python train.py --n_head=10 --norm="layernorm" --positions="rope" --rope_fraction=0.75 --parallel_block=true --init_std_qkv=0.0202 --init_std_up=0.0202 --lr=0.00666 --grad_clip=1.0 --warmup_steps=200 --final_lr_fraction=0.05 --batch_tokens=[16384, 32768, 49152] --seq_len=256 --doc_mask=false
Each number is 200 + 20 x the weight over its row's rms, rounded and kept within 0 to 999. Layers, rows and columns count from 0. The size before them is the row's rms in percent of the matrix's.

# layer 8 attention value, 320x320, rms 0.0367, rows 109-159, columns 280-319
088,182,190,192,216,198,210,221,222,179,205,217,187,194,212,181,188,205,194,173,187,205,157,166,190,242,210,182,200,194,188,241,219,171,209,186,208,184,196,175,202
084,221,195,207,174,211,194,214,225,177,217,157,197,209,214,198,185,232,182,189,176,208,198,217,202,212,190,206,177,213,197,242,235,197,195,202,182,190,237,195,196
082,201,181,236,209,188,206,224,205,208,192,227,222,185,199,177,199,212,230,199,217,193,225,178,222,195,182,215,200,220,224,216,183,239,168,207,154,195,213,212,219
082,160,211,211,189,186,203,198,166,178,228,178,222,190,200,220,178,172,181,216,203,189,211,192,213,199,189,233,154,208,179,195,214,152,178,201,209,189,237,199,241
082,230,201,193,195,229,209,199,214,210,178,221,210,163,221,202,223,219,185,214,203,194,218,154,202,173,219,194,196,185,204,193,202,197,208,212,165,214,208,181,185
086,176,200,210,202,176,195,162,197,176,234,188,216,201,205,202,214,226,196,224,193,188,194,223,176,211,209,204,194,195,198,196,174,200,211,235,193,200,166,207,195
085,180,264,201,200,219,197,174,184,212,254,211,224,174,213,170,216,215,188,230,176,209,222,219,185,251,183,190,241,191,221,173,177,229,229,202,192,216,208,203,229
079,201,211,164,221,178,200,178,175,185,193,175,210,222,213,208,232,185,212,233,200,202,248,241,179,189,166,224,217,223,212,200,163,210,206,182,208,195,199,208,194
083,232,217,215,235,201,218,230,197,236,203,204,188,206,174,177,204,225,237,182,217,212,216,184,197,216,204,225,220,193,238,198,233,227,217,171,181,214,191,169,194
085,199,217,184,237,214,185,191,226,149,232,198,217,207,171,208,213,172,204,204,184,188,201,187,213,210,180,186,219,220,209,234,171,198,173,180,190,188,174,194,180
091,241,206,198,190,179,154,239,176,234,179,209,208,272,183,203,189,219,210,171,204,213,184,236,195,225,224,197,216,229,169,172,231,163,182,203,230,192,170,205,188
082,244,236,199,204,176,183,223,180,195,228,175,200,237,201,202,152,194,217,205,201,186,219,171,192,228,176,227,172,208,169,201,207,185,192,195,208,181,204,219,205
094,210,171,174,189,216,161,230,183,225,222,203,202,174,180,198,202,257,173,192,198,196,220,216,198,192,184,229,233,222,207,212,214,188,191,217,183,190,192,203,219
088,170,206,212,198,182,213,236,188,171,178,197,189,179,208,188,213,207,190,197,226,181,213,175,190,171,217,217,189,207,196,186,184,202,147,162,151,216,218,203,195
083,221,211,193,193,179,228,180,198,177,237,229,212,189,196,187,216,185,178,172,197,175,181,193,167,195,191,207,215,211,202,225,212,182,187,194,210,205,193,206,179
081,187,208,239,222,160,206,218,216,218,194,235,197,194,223,191,194,199,194,227,197,203,214,198,220,206,169,204,219,191,150,226,217,194,161,197,223,222,180,177,208
085,212,222,199,199,211,229,204,193,176,168,198,172,189,216,172,178,213,224,230,168,199,194,198,198,229,181,227,203,257,170,232,222,205,234,162,195,203,177,192,212
082,214,185,230,199,196,179,238,223,190,210,187,190,177,170,173,224,187,190,177,183,213,203,198,201,194,153,218,157,219,214,184,226,205,178,208,204,181,236,218,229
089,225,182,181,192,187,188,199,198,176,165,220,193,195,212,218,163,184,198,202,235,202,201,201,215,195,143,184,199,196,224,207,195,191,198,186,205,186,206,190,178
121,161,215,192,196,202,147,235,229,229,201,179,208,215,235,180,157,190,223,189,237,173,201,211,212,202,192,216,182,193,185,226,204,209,223,195,208,208,145,191,162
126,231,194,212,215,172,216,210,205,220,194,191,209,180,204,188,185,218,196,183,219,187,157,224,214,199,191,200,180,212,199,216,206,196,205,190,203,190,165,210,197
122,186,222,150,232,187,194,183,212,197,204,204,218,218,207,196,183,177,202,236,181,202,184,203,152,177,186,187,191,188,227,208,214,171,166,205,211,203,194,189,203
123,172,170,217,192,190,188,231,204,177,189,182,233,191,188,220,195,200,178,243,190,202,226,235,205,185,241,191,195,149,186,173,220,199,176,203,187,185,205,182,217
125,213,197,180,174,170,184,182,220,169,220,166,223,191,181,199,206,204,209,219,214,220,211,216,208,203,234,185,212,198,199,228,242,217,186,203,218,195,201,194,164
126,216,155,221,264,199,192,166,175,185,174,164,180,230,173,209,212,177,189,207,196,200,211,171,199,200,201,184,190,177,188,200,180,180,187,215,194,200,197,208,241
125,221,196,187,211,218,186,209,251,202,217,223,201,166,208,228,205,172,227,193,201,214,216,149,222,226,180,184,206,181,189,191,208,188,198,198,192,213,245,144,158
125,195,230,203,185,207,204,212,224,236,192,231,211,214,190,212,216,225,211,200,186,208,201,206,165,234,182,220,188,191,236,191,170,189,251,234,198,180,183,208,164
122,193,201,197,172,189,208,169,217,204,184,220,175,188,156,197,214,180,188,218,179,181,195,208,232,211,162,194,241,171,190,182,242,208,205,197,212,207,187,189,184
121,215,229,181,197,198,194,217,203,219,192,217,173,201,190,169,205,200,178,178,225,204,233,204,216,187,169,156,194,193,182,211,229,201,185,176,192,223,233,200,216
121,185,175,184,209,220,210,212,191,184,205,193,181,179,222,210,192,252,225,167,179,200,215,143,194,197,214,201,220,165,203,206,213,181,197,224,190,225,206,166,201
122,183,195,160,184,174,218,208,185,231,214,195,197,224,222,210,235,246,186,206,218,200,211,194,253,182,215,226,183,199,162,205,185,225,200,187,199,180,192,205,198
123,206,188,241,186,233,180,191,219,217,196,176,187,190,197,204,207,229,206,203,202,209,224,196,205,183,201,203,196,216,213,201,243,195,213,231,238,195,213,207,184
121,201,243,197,213,206,183,194,192,210,213,199,225,211,182,159,186,198,176,194,181,216,257,207,213,199,203,235,209,182,185,208,208,214,189,186,188,204,196,229,209
125,207,195,222,203,194,172,211,209,217,182,171,179,190,186,212,212,183,202,215,182,222,194,210,197,195,218,197,194,223,181,198,161,197,210,209,182,213,182,209,212
124,226,217,224,203,137,223,196,200,175,170,195,208,171,170,193,195,232,135,201,163,179,234,153,199,194,179,179,214,199,207,198,217,222,209,179,205,208,188,203,168
124,152,195,196,179,236,201,196,184,187,163,155,185,239,190,191,226,164,212,191,159,205,177,168,183,208,230,197,133,241,195,222,199,212,185,176,202,199,218,192,202
123,202,218,229,188,176,200,214,217,225,193,185,169,226,159,222,213,167,165,195,204,215,171,205,219,178,181,194,166,182,212,185,211,179,228,210,220,184,174,178,210
124,196,231,216,214,173,246,186,226,207,213,224,204,198,188,164,217,225,175,189,185,140,209,221,219,165,229,210,195,189,197,194,201,181,190,190,213,179,178,204,171
122,199,190,228,218,262,204,206,176,169,190,209,208,198,164,250,187,185,221,189,188,226,231,201,193,231,228,201,201,198,220,195,165,208,232,192,201,196,216,172,200
121,220,202,202,172,200,221,202,212,178,214,206,204,199,225,161,212,197,164,223,193,186,205,214,214,215,224,188,210,219,222,214,224,179,172,221,225,189,213,217,230
125,177,203,241,196,182,204,214,192,227,195,211,221,230,221,204,211,169,199,198,213,199,230,188,193,200,149,228,216,189,257,183,215,201,206,179,243,263,207,225,204
126,175,207,182,195,236,241,183,202,201,188,178,174,207,207,200,181,213,225,206,211,194,194,161,164,211,166,231,197,219,211,186,224,224,185,184,220,195,208,221,202
121,174,202,197,211,167,196,178,199,212,225,167,170,203,209,213,182,229,180,195,191,183,209,228,169,189,207,222,175,201,222,172,245,186,211,210,156,193,223,213,177
126,175,209,221,211,208,202,186,177,213,204,172,202,189,219,177,198,196,199,178,215,213,208,194,185,195,204,174,189,185,225,190,185,238,222,198,195,221,214,199,194
122,201,172,225,220,212,195,183,175,165,193,210,202,177,188,194,183,201,216,230,232,199,183,193,254,210,178,221,185,212,173,208,192,178,181,187,140,202,217,210,187
123,207,195,214,191,219,204,209,206,166,203,206,182,216,193,186,223,172,222,203,207,197,171,194,225,191,232,214,196,187,186,205,193,210,221,196,219,211,177,210,185
125,230,212,197,207,215,190,189,212,207,186,184,171,207,228,170,184,191,168,239,212,199,231,210,208,206,184,180,224,191,234,214,188,196,206,206,207,173,177,178,167
126,228,206,211,188,229,224,162,177,191,191,204,222,203,194,213,187,193,160,179,226,187,203,181,190,180,204,175,227,223,145,215,217,200,217,228,218,202,141,194,179
118,192,191,194,174,191,200,220,199,174,205,201,219,223,200,208,186,227,191,238,222,201,225,210,229,180,218,206,191,203,213,192,211,175,224,229,170,202,259,197,218
125,200,159,205,181,158,208,217,196,204,158,195,234,166,228,192,193,195,191,199,180,191,211,205,137,195,204,176,195,185,189,186,195,185,170,211,237,194,243,202,172
127,216,221,205,210,213,233,228,185,176,212,238,211,197,197,257,186,185,192,221,222,187,187,211,208,187,207,170,207,157,208,183,181,197,240,181,177,188,218,246,227
# layer 8 attention output (transposed), 320x320, rms 0.0664, rows 109-159, columns 280-319
096,182,230,189,182,202,195,200,188,229,181,161,232,184,217,181,223,169,214,211,194,202,241,230,190,172,180,218,211,205,204,247,215,219,190,203,224,201,234,210,172
088,198,192,210,189,197,217,189,229,228,167,218,156,238,198,183,188,182,169,229,253,148,198,184,213,200,183,195,218,212,210,154,216,216,172,198,198,217,215,237,222
091,205,192,222,182,217,226,179,196,184,203,193,172,248,227,224,157,180,227,207,223,203,174,215,209,208,209,202,212,189,195,201,215,192,211,204,205,230,219,202,185
089,192,196,205,176,192,216,201,216,204,188,196,191,178,203,226,216,237,198,191,203,207,199,165,195,220,225,197,228,183,181,235,198,213,238,182,237,207,196,183,181
089,202,192,200,203,208,192,174,206,204,191,207,228,210,203,188,171,211,220,200,191,214,186,213,185,246,190,217,202,183,193,230,179,207,209,173,201,202,199,183,211
094,199,227,195,218,186,206,220,217,204,180,200,232,190,227,201,203,151,170,195,212,180,176,192,172,200,222,210,191,196,211,210,199,191,158,199,198,214,203,201,220
084,211,194,193,216,197,256,204,202,164,225,209,211,183,224,196,226,196,178,197,191,235,212,199,169,234,201,213,225,191,181,187,218,160,181,215,211,193,204,228,176
083,197,186,201,208,188,193,196,209,201,207,206,244,192,196,183,171,225,203,217,174,234,207,230,198,219,189,206,206,150,189,190,208,171,217,211,226,190,183,211,165
094,234,191,193,210,226,190,232,180,165,202,229,172,203,167,232,204,245,215,213,185,222,207,167,170,192,227,163,184,169,210,191,183,214,193,173,183,207,218,205,181
085,204,187,177,191,199,156,206,203,246,194,209,220,183,182,196,196,226,205,190,220,179,213,204,205,192,211,199,185,228,216,218,184,199,157,212,197,230,182,166,162
105,179,195,195,199,206,200,185,203,171,177,200,212,174,210,207,237,216,201,220,170,191,190,171,232,181,185,173,198,207,213,185,160,218,211,211,192,183,199,185,229
084,206,201,225,208,235,234,182,226,187,207,186,166,180,160,192,213,214,193,240,198,187,194,195,177,197,222,201,186,209,213,187,188,189,188,202,223,170,176,206,233
096,198,178,188,212,197,237,197,217,211,212,184,167,198,205,220,199,220,213,181,206,220,217,197,234,202,219,157,221,176,242,186,176,218,202,191,194,212,231,169,207
092,221,194,198,193,226,177,204,204,192,210,214,182,229,236,201,180,203,205,208,201,192,178,198,194,201,185,225,186,239,217,224,187,216,212,220,204,189,192,230,183
093,170,178,185,218,173,230,192,182,186,182,188,238,186,235,221,167,171,198,192,219,163,196,184,233,213,195,203,209,202,195,204,173,217,223,211,204,220,201,185,193
090,192,205,179,186,226,195,200,190,232,227,208,185,171,209,212,193,185,178,231,219,194,203,206,187,204,244,200,202,241,214,198,179,166,219,206,204,170,196,173,203
088,189,194,198,181,173,194,207,191,200,200,212,226,171,214,209,161,165,184,207,211,214,182,188,208,165,253,206,218,217,247,203,213,183,212,223,212,198,222,219,200
082,167,215,228,186,208,212,187,203,215,170,196,205,202,200,216,178,228,236,212,189,203,187,185,205,171,180,181,231,191,203,189,182,192,215,191,157,177,205,222,198
097,193,218,197,211,209,211,216,189,225,187,194,214,235,219,167,192,208,192,198,191,174,208,190,185,189,215,204,172,192,218,217,206,176,213,208,207,186,202,175,238
102,208,186,235,189,221,226,197,216,172,196,212,225,167,201,187,211,223,190,207,199,197,239,209,167,194,199,216,178,194,204,205,216,218,229,197,240,242,231,204,212
106,193,211,203,190,206,180,197,202,184,202,178,208,207,193,196,198,216,216,200,200,209,208,156,191,238,226,207,204,207,217,171,187,153,244,191,204,210,208,195,202
100,208,184,216,201,196,211,181,209,172,192,195,211,180,221,209,191,208,182,182,246,202,208,221,219,197,201,181,196,180,186,181,175,217,180,171,187,193,208,221,201
102,232,200,221,185,172,236,166,221,215,220,213,181,199,198,201,185,187,204,207,206,201,181,218,191,192,219,205,189,198,165,187,214,222,190,165,197,173,198,179,197
105,220,217,223,213,213,183,203,182,191,230,185,181,235,233,220,192,155,191,198,195,161,187,202,183,183,215,197,152,224,208,185,206,189,204,199,165,201,186,208,186
105,178,180,205,205,197,175,267,222,186,210,193,240,182,245,185,198,190,170,176,217,217,205,167,209,178,235,220,208,213,198,170,204,206,179,201,196,184,229,213,215
104,172,225,190,204,209,209,224,197,186,156,169,219,224,173,195,167,224,190,160,191,189,214,186,213,185,184,200,222,218,207,179,140,210,231,172,191,197,150,213,234
107,233,175,196,193,200,151,204,180,174,244,229,170,211,195,190,221,207,175,205,187,235,171,203,235,203,183,193,232,198,213,227,198,179,201,181,171,216,247,188,211
101,210,258,222,191,207,212,201,153,221,187,236,209,215,223,219,195,195,192,195,217,199,214,234,189,195,214,219,214,211,198,209,209,194,166,179,190,189,173,199,210
105,212,150,194,199,220,196,187,198,189,196,232,178,177,201,216,181,219,233,213,162,205,202,213,201,211,235,198,190,204,213,233,192,230,198,190,196,170,191,179,202
098,184,200,208,225,203,193,203,189,239,205,207,195,195,172,199,215,215,199,203,193,185,206,217,227,172,191,178,200,212,201,184,173,213,211,237,220,186,195,219,220
108,206,228,177,213,205,200,210,172,204,184,223,214,186,182,216,207,202,178,185,189,196,204,166,172,211,160,208,192,183,198,206,207,200,188,229,169,214,228,225,182
105,188,234,198,180,188,180,175,211,200,222,204,187,198,225,249,199,160,206,186,169,228,213,212,197,187,210,192,229,181,170,179,200,194,180,231,217,199,192,197,187
107,233,228,244,232,194,173,180,181,168,205,196,165,195,222,194,207,203,238,203,194,197,191,169,229,213,142,184,222,220,191,182,192,210,211,219,225,219,204,165,160
101,160,201,184,177,221,182,166,213,215,162,167,221,196,194,201,164,189,209,189,204,200,205,217,201,221,226,178,205,195,192,182,209,227,188,182,187,235,223,178,194
107,170,231,196,189,217,191,217,214,174,191,227,204,203,174,206,217,171,219,218,235,158,175,174,185,203,226,167,215,211,205,186,213,209,223,211,203,209,167,175,191
107,198,160,205,210,196,198,191,192,238,214,250,229,209,174,224,183,199,214,190,196,192,221,215,219,180,193,178,220,173,204,190,199,221,192,219,204,211,212,225,184
106,228,187,208,206,201,173,190,175,181,196,199,199,208,210,208,210,222,212,202,194,171,221,213,190,260,195,202,209,195,236,201,223,220,220,169,186,190,209,181,228
109,221,188,188,190,192,190,173,167,212,182,205,173,232,220,217,165,215,200,222,189,186,224,210,197,210,184,224,179,227,183,187,172,190,187,227,159,187,175,156,251
104,206,229,179,187,170,180,198,190,224,206,210,170,231,226,190,203,237,216,216,210,184,170,216,191,178,198,200,171,173,212,222,214,209,204,196,196,196,186,226,213
099,203,157,193,206,162,225,189,206,200,211,219,175,239,219,269,173,203,211,177,224,191,211,155,198,196,184,223,205,205,210,206,189,215,186,223,213,186,193,169,213
108,185,172,173,179,218,210,213,233,211,177,196,181,191,196,204,209,172,209,208,212,211,203,203,222,181,169,196,191,227,205,215,197,231,225,197,163,173,211,162,208
106,215,175,192,191,201,208,177,183,219,200,205,210,216,195,181,223,230,194,186,232,193,177,217,176,204,237,219,223,176,191,170,171,201,189,165,154,208,197,186,209
103,246,180,211,180,182,214,168,205,238,221,193,248,219,189,181,219,181,208,175,178,202,208,200,196,196,197,224,200,231,195,222,175,218,258,198,207,213,208,188,210
105,209,221,205,208,196,226,204,186,168,200,252,192,215,202,202,206,182,213,216,221,206,205,188,202,192,187,180,164,200,175,178,199,193,183,219,177,228,193,200,192
103,200,191,227,207,202,168,198,198,175,178,218,191,206,193,182,208,189,192,190,161,234,213,230,228,221,221,174,219,186,196,164,196,188,225,221,237,170,187,199,217
102,203,214,171,199,200,201,181,214,218,194,183,215,182,212,203,180,202,202,212,197,151,217,194,202,207,173,197,216,176,179,190,225,185,224,193,182,189,204,186,228
105,200,216,220,198,186,204,240,157,195,162,181,205,179,204,238,183,210,210,196,179,186,203,228,184,176,177,219,235,205,220,188,215,183,193,186,199,206,225,223,225
108,210,233,181,223,168,168,240,221,207,231,187,190,188,205,217,200,200,225,191,194,185,200,168,204,195,175,187,168,179,189,197,187,175,224,188,206,217,230,215,240
102,199,193,205,199,167,194,231,188,200,186,249,195,202,194,184,218,238,198,183,182,209,237,182,219,218,209,181,184,214,226,194,203,206,215,183,173,220,205,210,212
107,191,170,204,196,219,146,158,180,185,200,194,204,213,201,182,195,224,198,192,201,188,233,185,218,243,194,205,225,165,205,203,206,181,196,180,183,203,231,213,205
104,173,195,221,205,208,216,180,226,237,211,227,186,160,173,201,185,230,210,230,178,204,203,182,199,175,213,182,212,229,184,197,165,184,157,175,201,214,177,247,191
# layer 8 attention query, 320x320, rms 0.0277, rows 128-163, columns 280-319
055,165,198,206,187,173,175,156,200,161,189,204,191,166,230,200,180,221,200,207,218,221,213,175,192,169,177,194,187,178,203,221,169,204,183,191,199,198,233,210,213
063,241,197,175,207,223,182,171,194,224,192,223,196,195,218,188,195,210,217,205,191,190,189,219,189,195,181,173,196,182,212,213,183,193,196,215,187,197,214,187,210
055,189,160,199,208,206,206,191,215,202,157,210,232,226,189,197,173,171,222,209,221,194,165,196,201,211,206,174,215,227,219,193,188,213,214,185,186,204,181,210,227
064,181,221,214,216,174,169,192,213,212,188,258,225,193,183,205,206,200,166,220,202,204,184,174,183,195,191,155,220,208,211,196,221,214,195,196,195,205,206,221,215
068,181,200,201,206,201,211,237,184,211,179,170,205,213,202,201,224,185,187,179,183,225,236,225,216,216,207,214,212,219,184,233,192,206,208,209,213,201,218,204,190
104,193,179,204,200,187,190,227,225,190,222,220,213,189,193,211,224,206,184,206,199,191,190,181,216,166,190,176,200,214,217,205,238,248,170,220,180,236,166,187,224
107,188,163,231,206,195,197,208,149,201,211,217,178,189,222,234,225,195,203,188,198,175,162,223,172,195,212,205,185,213,197,194,184,179,200,201,181,236,191,192,188
127,222,236,198,228,184,225,189,195,184,222,222,196,223,193,155,168,216,207,240,200,230,216,188,207,211,212,196,226,181,186,191,166,210,212,174,198,197,200,204,214
129,221,214,202,200,214,204,199,201,174,168,216,169,209,199,196,175,197,186,179,234,178,187,221,205,224,206,208,177,181,215,189,222,187,174,171,215,212,200,213,194
120,209,196,212,196,206,218,191,206,168,177,192,204,209,209,202,212,217,205,226,184,174,210,166,187,190,204,198,217,193,199,205,210,192,219,247,233,208,201,221,180
129,188,170,215,245,190,198,215,169,184,196,213,201,224,191,214,171,210,216,197,182,217,165,236,227,213,176,188,207,247,205,171,191,191,211,189,154,195,185,210,182
117,213,225,231,244,200,213,201,221,193,185,200,191,193,210,217,233,187,181,180,216,176,213,214,192,207,194,177,225,208,193,180,189,217,167,177,210,204,199,208,203
051,211,220,219,191,214,218,212,220,217,215,188,194,166,182,190,203,174,214,193,178,202,190,217,212,219,211,168,229,203,209,183,218,192,161,234,218,216,164,212,181
053,200,183,219,172,221,157,199,226,211,219,214,216,187,203,229,161,174,208,203,204,208,178,221,219,213,190,168,206,216,181,225,214,226,204,226,208,199,226,221,240
074,169,238,198,172,201,242,238,217,192,211,160,200,221,197,214,196,185,208,183,229,189,202,206,233,189,230,243,212,225,186,191,222,211,208,183,205,185,187,222,191
077,211,189,211,190,186,241,205,214,226,204,208,233,197,201,190,190,194,207,186,223,166,176,181,183,226,203,155,222,218,196,209,238,188,180,150,197,182,191,196,217
083,192,181,199,208,179,168,193,202,198,216,239,178,175,192,214,236,210,207,211,182,199,203,201,194,219,198,175,203,201,186,219,211,240,169,245,216,229,174,183,204
091,232,176,209,201,198,212,215,199,208,245,242,209,206,207,192,198,207,205,176,191,163,169,175,194,187,182,173,216,202,238,189,209,172,202,181,184,192,219,183,224
115,217,191,184,140,186,195,216,214,226,224,230,185,202,211,212,189,209,209,207,188,196,165,199,208,212,199,182,198,205,190,212,197,200,180,230,210,201,205,191,192
115,225,202,223,178,218,158,193,194,196,221,198,198,203,189,180,197,201,223,178,202,175,200,189,220,195,219,210,184,208,172,212,200,192,195,179,209,245,231,189,208
116,210,195,182,197,177,179,192,220,229,170,233,216,183,195,235,187,174,172,195,225,166,162,209,199,199,184,217,220,189,191,172,185,184,210,183,235,169,191,226,216
131,195,243,199,211,208,161,199,214,201,161,158,220,237,178,221,204,187,172,195,188,191,221,225,218,196,201,178,245,167,227,203,221,195,180,210,211,212,192,201,229
127,212,208,196,222,205,194,222,204,209,222,185,198,200,177,167,184,192,203,199,185,166,240,233,203,168,187,182,205,197,189,216,188,178,190,200,213,212,166,182,197
124,172,232,221,210,214,272,210,182,214,218,229,245,229,188,239,241,232,254,190,233,196,228,182,191,187,233,217,246,212,172,211,218,151,203,194,209,229,212,179,186
124,207,160,249,189,201,193,225,159,198,251,188,205,178,209,210,188,220,208,203,172,243,203,227,208,185,198,181,203,169,197,212,179,174,153,191,182,180,200,208,239
118,202,205,210,198,220,184,163,186,161,200,214,193,207,205,229,193,180,187,217,218,178,207,207,184,212,224,215,194,208,205,185,179,178,177,206,187,206,210,185,217
126,235,191,205,194,166,213,202,209,200,212,196,162,235,231,233,161,152,209,221,205,218,198,217,206,189,190,202,216,207,213,184,185,208,200,207,203,197,229,183,193
130,203,181,191,202,212,218,216,157,180,184,210,226,181,210,217,175,168,190,189,220,174,191,199,182,190,221,231,167,198,188,199,213,194,216,184,188,187,174,197,207
119,203,196,241,211,214,217,196,203,210,162,190,192,176,193,162,206,190,209,152,219,184,193,194,210,179,182,216,215,215,167,242,198,170,170,206,217,199,211,196,207
121,193,204,211,193,202,219,166,199,225,227,188,193,230,184,210,217,182,181,184,197,205,201,221,206,222,188,188,174,182,152,232,206,185,207,246,204,207,246,203,233
127,225,205,181,181,231,197,207,189,162,194,196,196,170,188,195,218,213,178,241,200,190,172,225,199,193,188,180,210,162,210,205,207,186,178,211,232,199,183,212,204
124,168,182,215,194,194,206,190,205,218,199,205,222,221,205,178,142,185,177,207,214,236,160,181,213,220,175,186,192,175,175,203,200,173,210,201,201,192,163,209,201
098,199,213,178,190,217,209,188,214,177,180,142,171,183,201,183,207,217,177,206,167,192,159,224,226,179,170,210,228,161,223,207,212,218,232,225,212,193,165,188,196
092,214,220,173,192,174,219,186,212,163,188,167,184,176,211,169,189,218,211,208,218,203,200,234,210,161,205,217,233,161,196,210,192,197,203,209,222,211,184,179,183
098,201,206,186,220,210,163,189,213,230,218,207,195,228,210,208,218,141,151,193,206,207,213,186,174,222,205,211,178,210,188,177,235,229,171,206,248,198,237,208,205
107,197,209,223,201,176,237,156,243,212,185,159,198,201,212,190,198,187,210,201,200,182,230,208,209,197,205,230,217,216,169,189,229,215,194,206,214,210,183,172,190
# layer 8 attention key, 320x320, rms 0.0275, rows 128-162, columns 280-319
054,190,175,158,181,208,182,204,214,179,198,159,214,196,153,186,204,217,195,211,189,180,209,229,202,191,189,212,216,202,171,198,216,200,204,199,167,197,157,196,223
060,175,217,222,153,218,196,239,190,207,201,198,193,194,223,190,169,193,183,206,225,214,186,201,206,173,182,188,218,200,192,180,204,226,181,176,180,208,188,203,205
065,224,236,195,195,214,190,179,213,179,218,211,223,223,177,207,231,192,174,182,210,206,193,207,203,194,216,201,192,182,180,199,207,186,195,210,176,206,217,183,199
076,200,193,155,191,180,189,193,207,189,202,226,234,225,226,166,259,172,181,197,197,201,187,207,218,211,176,191,214,219,213,197,181,194,184,221,174,198,202,203,220
070,178,233,258,221,201,177,193,168,207,183,219,217,181,210,182,193,184,223,219,225,207,220,222,184,171,188,219,220,209,203,169,205,180,223,197,220,196,192,234,214
092,202,210,209,250,201,171,242,181,184,170,200,195,224,220,210,212,197,184,184,174,204,212,210,184,214,184,204,213,189,208,194,196,205,211,205,212,223,199,197,218
103,175,182,213,212,213,167,174,143,214,227,221,186,157,231,179,235,184,225,202,224,197,206,199,190,197,200,185,204,186,177,197,190,161,214,235,181,185,183,170,170
120,190,222,199,211,167,200,215,227,187,226,204,140,210,191,210,169,217,205,233,197,232,202,203,216,223,219,183,214,190,216,213,162,214,188,205,207,220,211,174,192
121,208,228,204,177,214,210,225,182,196,183,194,226,225,219,196,161,173,190,162,218,209,211,196,199,208,253,207,177,196,195,201,223,183,194,188,206,205,222,198,190
120,197,192,236,210,211,211,205,183,196,198,206,188,209,206,198,180,226,209,188,202,185,210,232,235,215,191,191,177,201,171,179,192,202,169,246,218,220,165,203,192
123,229,193,211,186,183,180,226,158,181,222,203,236,229,205,206,180,225,212,220,242,211,199,207,200,181,195,211,204,197,208,149,200,202,214,205,217,205,206,201,195
119,174,192,200,186,181,184,200,221,214,126,224,223,215,192,221,221,187,228,190,204,158,199,211,218,217,163,177,194,203,205,188,198,205,194,208,204,228,188,221,220
049,201,201,220,187,215,197,210,204,214,208,205,220,238,216,215,175,218,199,189,214,197,207,236,209,174,171,207,190,198,189,211,193,200,227,162,203,218,180,169,190
058,228,204,232,203,208,232,230,228,223,164,243,187,206,190,204,205,196,184,208,242,203,212,196,211,215,246,175,191,190,201,194,171,167,161,195,172,212,226,180,183
067,216,195,199,217,192,201,205,189,190,211,154,195,183,199,202,202,173,190,202,162,205,204,134,209,195,201,196,185,213,204,233,185,212,161,182,212,202,196,207,230
071,193,229,200,184,211,173,207,179,201,221,200,218,176,224,173,210,214,180,206,180,204,217,214,206,209,180,187,195,203,210,244,231,231,186,206,230,211,177,208,217
073,198,218,228,236,197,191,201,198,164,190,228,186,189,180,188,217,211,169,213,214,202,189,202,169,160,195,228,197,186,188,172,209,218,221,251,225,196,186,195,195
091,198,197,205,204,204,207,232,248,196,213,206,220,180,166,211,209,187,168,240,202,200,210,187,188,208,193,211,189,175,189,191,241,233,175,187,216,202,177,237,142
108,226,192,199,205,200,192,194,150,209,233,207,151,194,228,191,177,217,221,169,192,199,200,184,192,190,214,167,198,228,217,227,176,170,163,219,179,210,196,175,203
113,195,212,209,169,254,152,215,189,222,220,194,194,210,230,177,186,220,211,210,168,190,224,215,190,194,198,182,195,214,152,183,191,188,192,176,174,214,198,198,195
123,218,203,225,191,171,185,180,189,198,206,196,207,197,165,174,206,192,205,205,224,181,196,215,221,181,202,224,221,201,200,179,215,228,198,172,196,180,202,178,210
125,198,195,197,198,213,196,211,215,215,149,148,189,228,192,211,200,148,168,196,198,205,194,193,210,193,215,206,202,207,234,217,192,216,181,199,215,226,174,212,212
122,159,192,176,203,209,202,209,231,214,174,193,220,210,188,224,190,191,209,244,193,179,196,212,222,210,200,244,187,195,229,196,229,207,230,207,212,215,177,183,205
124,195,210,200,170,196,154,201,185,170,208,216,215,234,172,185,210,206,224,189,181,216,188,189,189,199,198,184,173,200,160,198,233,173,197,167,189,231,215,217,198
124,230,197,234,226,215,201,206,202,188,218,209,202,194,178,223,201,211,206,187,147,202,205,217,221,189,176,224,201,216,188,198,193,200,201,174,194,198,195,186,178
118,203,211,214,179,207,195,231,193,195,185,168,196,198,206,185,218,202,183,201,197,176,195,226,172,217,209,200,172,207,201,204,195,178,191,189,193,205,147,188,240
122,176,167,215,197,195,181,193,168,199,230,210,202,201,219,224,193,193,202,208,210,206,211,199,208,188,169,206,192,224,174,214,172,182,206,215,224,188,191,210,223
124,195,206,190,196,221,214,206,169,203,166,204,214,175,211,219,199,220,202,202,229,191,179,187,202,206,207,181,226,205,200,231,212,155,173,201,165,237,172,193,192
118,177,213,198,185,185,224,180,170,208,185,231,218,229,178,193,172,159,205,156,231,197,179,212,184,175,207,218,187,183,191,218,170,175,188,165,194,202,179,185,222
120,224,197,209,195,205,202,159,203,255,220,208,231,175,186,197,199,191,197,200,207,199,228,181,198,204,185,214,185,199,203,223,222,168,197,203,197,233,194,214,218
121,222,221,220,206,196,194,197,184,196,214,213,232,209,188,210,226,212,193,215,178,195,214,178,184,193,184,202,179,148,220,206,212,212,210,186,212,210,192,202,230
122,219,185,198,165,187,200,209,197,213,237,195,201,211,183,192,188,188,198,195,222,188,200,171,194,190,210,215,212,217,175,263,217,187,231,169,229,206,195,216,163
073,205,193,199,191,186,223,216,233,186,203,215,214,203,212,176,212,195,197,183,253,200,215,211,201,165,179,205,182,201,210,221,204,179,206,179,179,156,208,223,184
085,167,186,217,200,192,188,217,193,236,227,229,176,206,232,193,196,196,181,211,198,179,191,228,180,195,210,182,194,209,189,178,199,200,200,183,214,204,207,193,169
098,171,180,229,199,214,217,188,208,229,214,208,200,233,211,190,222,178,155,207,198,188,189,189,196,222,225,186,234,182,181,219,212,201,209,187,199,217,194,176,196